Weights of a small GPT-style language model, trained from scratch on English Wikipedia.
Architecture: RMSNorm before each block, rotary positions, biases on query, key and value, untied embeddings, some layers without attention, local attention windows, capped logits.
Training: a variant of Muon for these matrices, 96M tokens, 5876 steps.
Each number is 128 + 24 x the weight over its row's rms, rounded and kept within 0 to 255. Layers, rows and columns count from 0. Numbers have three digits each. The size before them is the row's rms in percent of the matrix's.

# layer 3 attention value, 96x64, rms 0.27, rows 0-82, columns 32-63
086:139086122114091126112107111146136092138151135091121120140137136137128117124102126157185118112176
076:111118155115156137136129133122087152068101125159160103136103165095176119096104098137116116102139
077:121116132171177152161104128127144101136114134126143170103184110159123123134165156129109107107085
081:085140089195121129096156134110121123094128173122118154141159128137156107101149105159136114129120
082:150146167155144159136149089152119110149162127135126128166163127189145123117163110134138132154119
074:148093159113124155150132177113112122108109149094106147155114131162130128131110161193087113101132
080:108173195148138127118144105089120155124167118092130104121118121103143167132154127128145154119159
078:137101099126126101142112107141153174121117094139110124130120112148071125127086113094151127168148
077:144121137134128100147088156111114122112164127108136130133160126156138169144127139138118132128088
074:133100144149154124145089156152101154109159116121089108118139083114125121163150153121117165134151
074:153130122152118131073143125120116128104146145144137118136133105175133172121128111108138105081125
081:164133144111090101128104123146099124128117144110158132178128115114152135098082119172135174109075
076:132113157132118141180132130121136148140138105186152129148123127148076128123165136169162074159150
088:110136134096130097123139136141140114151132097127178136113163100133118096119117140111131116131139
081:118110141111139113106124140129069082168101089152128131150137090117167142106110174140115109124135
076:158146141161127137162089116088123156143106150108114157130165105141121111098155104134129100154189
079:138149179087134119108171135105069137126104111116067163132137118193124115105125144110134127119110
078:136126121114130143169110143125105170133149106111141149129113125106193152181123159117154105144148
078:130110113104097100078129121115074129132194140131176149107154099097168103133162128132124139139132
086:167149114122142134147150130102089140133125148094131112131145138132117127104077126158110100122052
068:123113150111082102102166090141132097104171134155139125099101086139149111169133136097087129154101
081:104123171116104143097122155131140102121084138137117124117162145115127127170149118163101111103112
082:086166120159112097189142142160129131126149121140118094093115109159127110134146160106123111122104
073:167132102135147144145112160101160091140072126117130116157130105107130104123186099167120109149115
080:108115120065139107138113123105123140144082166131121141122161132140127117166140115127137114142145
078:131138155146118147131105146144111113158134147132130135197134125125132112150102129110107106066097
078:123122094102121162137094108125128121126107153127126135135126113153142116085128134125130148093168
080:133135113109093122175135145140073122133139129103097125178123131081122130113112145110142133141138
070:116176133123158135123146151094146108085137168133174129095100150128148146088083149139111150100125
076:105087138093096114120102185137154134081121131131104159133120109105085163112124120131113100142104
079:130143079074147079129152126132108123174160166120136096105121157126119169114097109114137130132133
081:204109100100153087111131135086142108120172142110145145157113123078160114155159150116127093143145
128:141097077127124124115137158142125069150121161078123134112090134141150110100115129128100157139122
128:113145112072121081120148166102135176123129109133092105142129144125146124142130128131121160119094
103:106166118159096135140152124118128116127144115111102116172093171131147151104105109147111149109102
141:112151082125109152137148132143136167128120113169128105193095136128148171179128159124161145155134
113:143140130131107137126171133116145110084081136161169130142112146152143139074188094144130134164142
130:111134120132153107123086137144122155132130068133131124134105132155141088158113114111137140198104
146:093076144143114119093108117137134165099110104123117120102142104128140156187091136133129131124130
141:099148121147149114137112115144119161176129176072113134114174127102162134118079141111129117106106
139:114095126092112129147152134152164139163141100190141125177118082144160137121129129093156153089091
118:098143134121108134135164102129084110133145167166115138101101131141119156086131150136136127152160
114:126116163105137102104098132125116133123091155110115144079130129145141143165119150128153124162123
142:077156159121108143117076120125129120151164109136112104095138171100163152115134132126146153137107
134:140145114132123191103107105128131136127115057094136091115084133127146146098113178090119107120150
119:161158134140167129113145132112114125145161168080096150157106139111103144155149153117088109156138
129:173071092113134128140113118130132112180134135143100102154112107164145143170153182130139125174108
124:153156123131139109096085138137122122155169079137126119141158143140124125093164103080140143140109
129:134109143155111140100123154162120113068102129118085095117161152134107146138141089105109100133110
123:113092127146140120136109131141111143155139127094140098131136095093098134137152108093132116126154
107:141125120147144175123124094155152151136120154124126141149144171148126155119107091151126146119105
111:150100129145145111148128119110170162093112156095190149133165096157099122087122132145111140121134
149:146100125151126105121076103138145102152139105108132131131143082100170126145137111106098109091114
115:150129173136104138136148121123146084132156141122128148170179132141096134091144110156106123160142
123:086119163160077127129146115096162114101091150120108099092147093124132131090158159160064147123136
130:146120142101115167170162095127131130110124112139113112136078121154165111105102156145083147118094
127:134106154128107095135099133150104173144120080143133125140140066149136081146113089116150134126126
123:105173141121113139107105136092122148108122125098118113122128149164128134124076161142118131159147
134:115149109131123124128111133134143135082102103116109108114086172154108179158130173147112088145159
133:158155175151154110162123130085128079152126137130118129159113128077096114107170100126131102123140
142:135129143107101095137150119134107102188178099154115121114125150143171111072145152116144137166092
129:140124135158087082157110163160137115124133141140108134153174116132113143155134086125116118147095
146:149119097146123094095131111134128110138119143091073137135117107158109106106126160157131090119169
125:118129056121174142118132149132115147167138146088120078119161151089134150143128130109115129112114
094:123114089115162100127143103116154155134092078146129111153105129074146125149166162134156176092134
082:078160152134129124139131161132062089111135099165105130162120103084118143152127115149100139138124
106:173174109141136141148125100136128095135127107098163135167134137119111112087146092131157101151149
089:133129131115142170128145129052126117111092126132151132179139162104172161137152119148111124124155
092:153122104091126180099153137109141106113103148112132123091112147106154090084146088139115130088155
081:156112123169130147153147159095163088105165120147100107137123127105141117146113125169133121079107
086:129162130112111074122132180132100135112130088131161151126106098112128165147136138136173142127132
079:145136100076111146134128136110150144088161137137208121102110124130122123119125127137102128099077
072:102091128095102150135125093133079167139115144152127136076141136140129132116136140128162118150172
089:142137083096116145094127134115154110119154105148133089061086127162079143110129096124141078161119
081:127146121098094103193127095115088110126116148112140129150134133145090155094091128099124178125135
082:130165105100162148121169162102106145140146112141114138165109128138111145154128133149116152116122
091:141101141150095121134128130072077101134128097127110166139136151137109086105150102147107083116157
074:113132131195130138159100102130155109154114096109133088132105145114140151111090128126119112138116
084:090122169115098100089142141118132108106154140150082123200150133147106122127127104141117124112126
093:145111145106131133113128119107108125120141123091131115146117131095168134068106158144108078112134
089:145106153111118137119123162105195135174138138109110116195159159107144080109142129121133096130135
082:144173075126139116124152153137119133140124139158123185132140071104096122115101127103139134106163
083:141100117121134139141115116115131106116108127127151180168109128065170071172139133145143122123137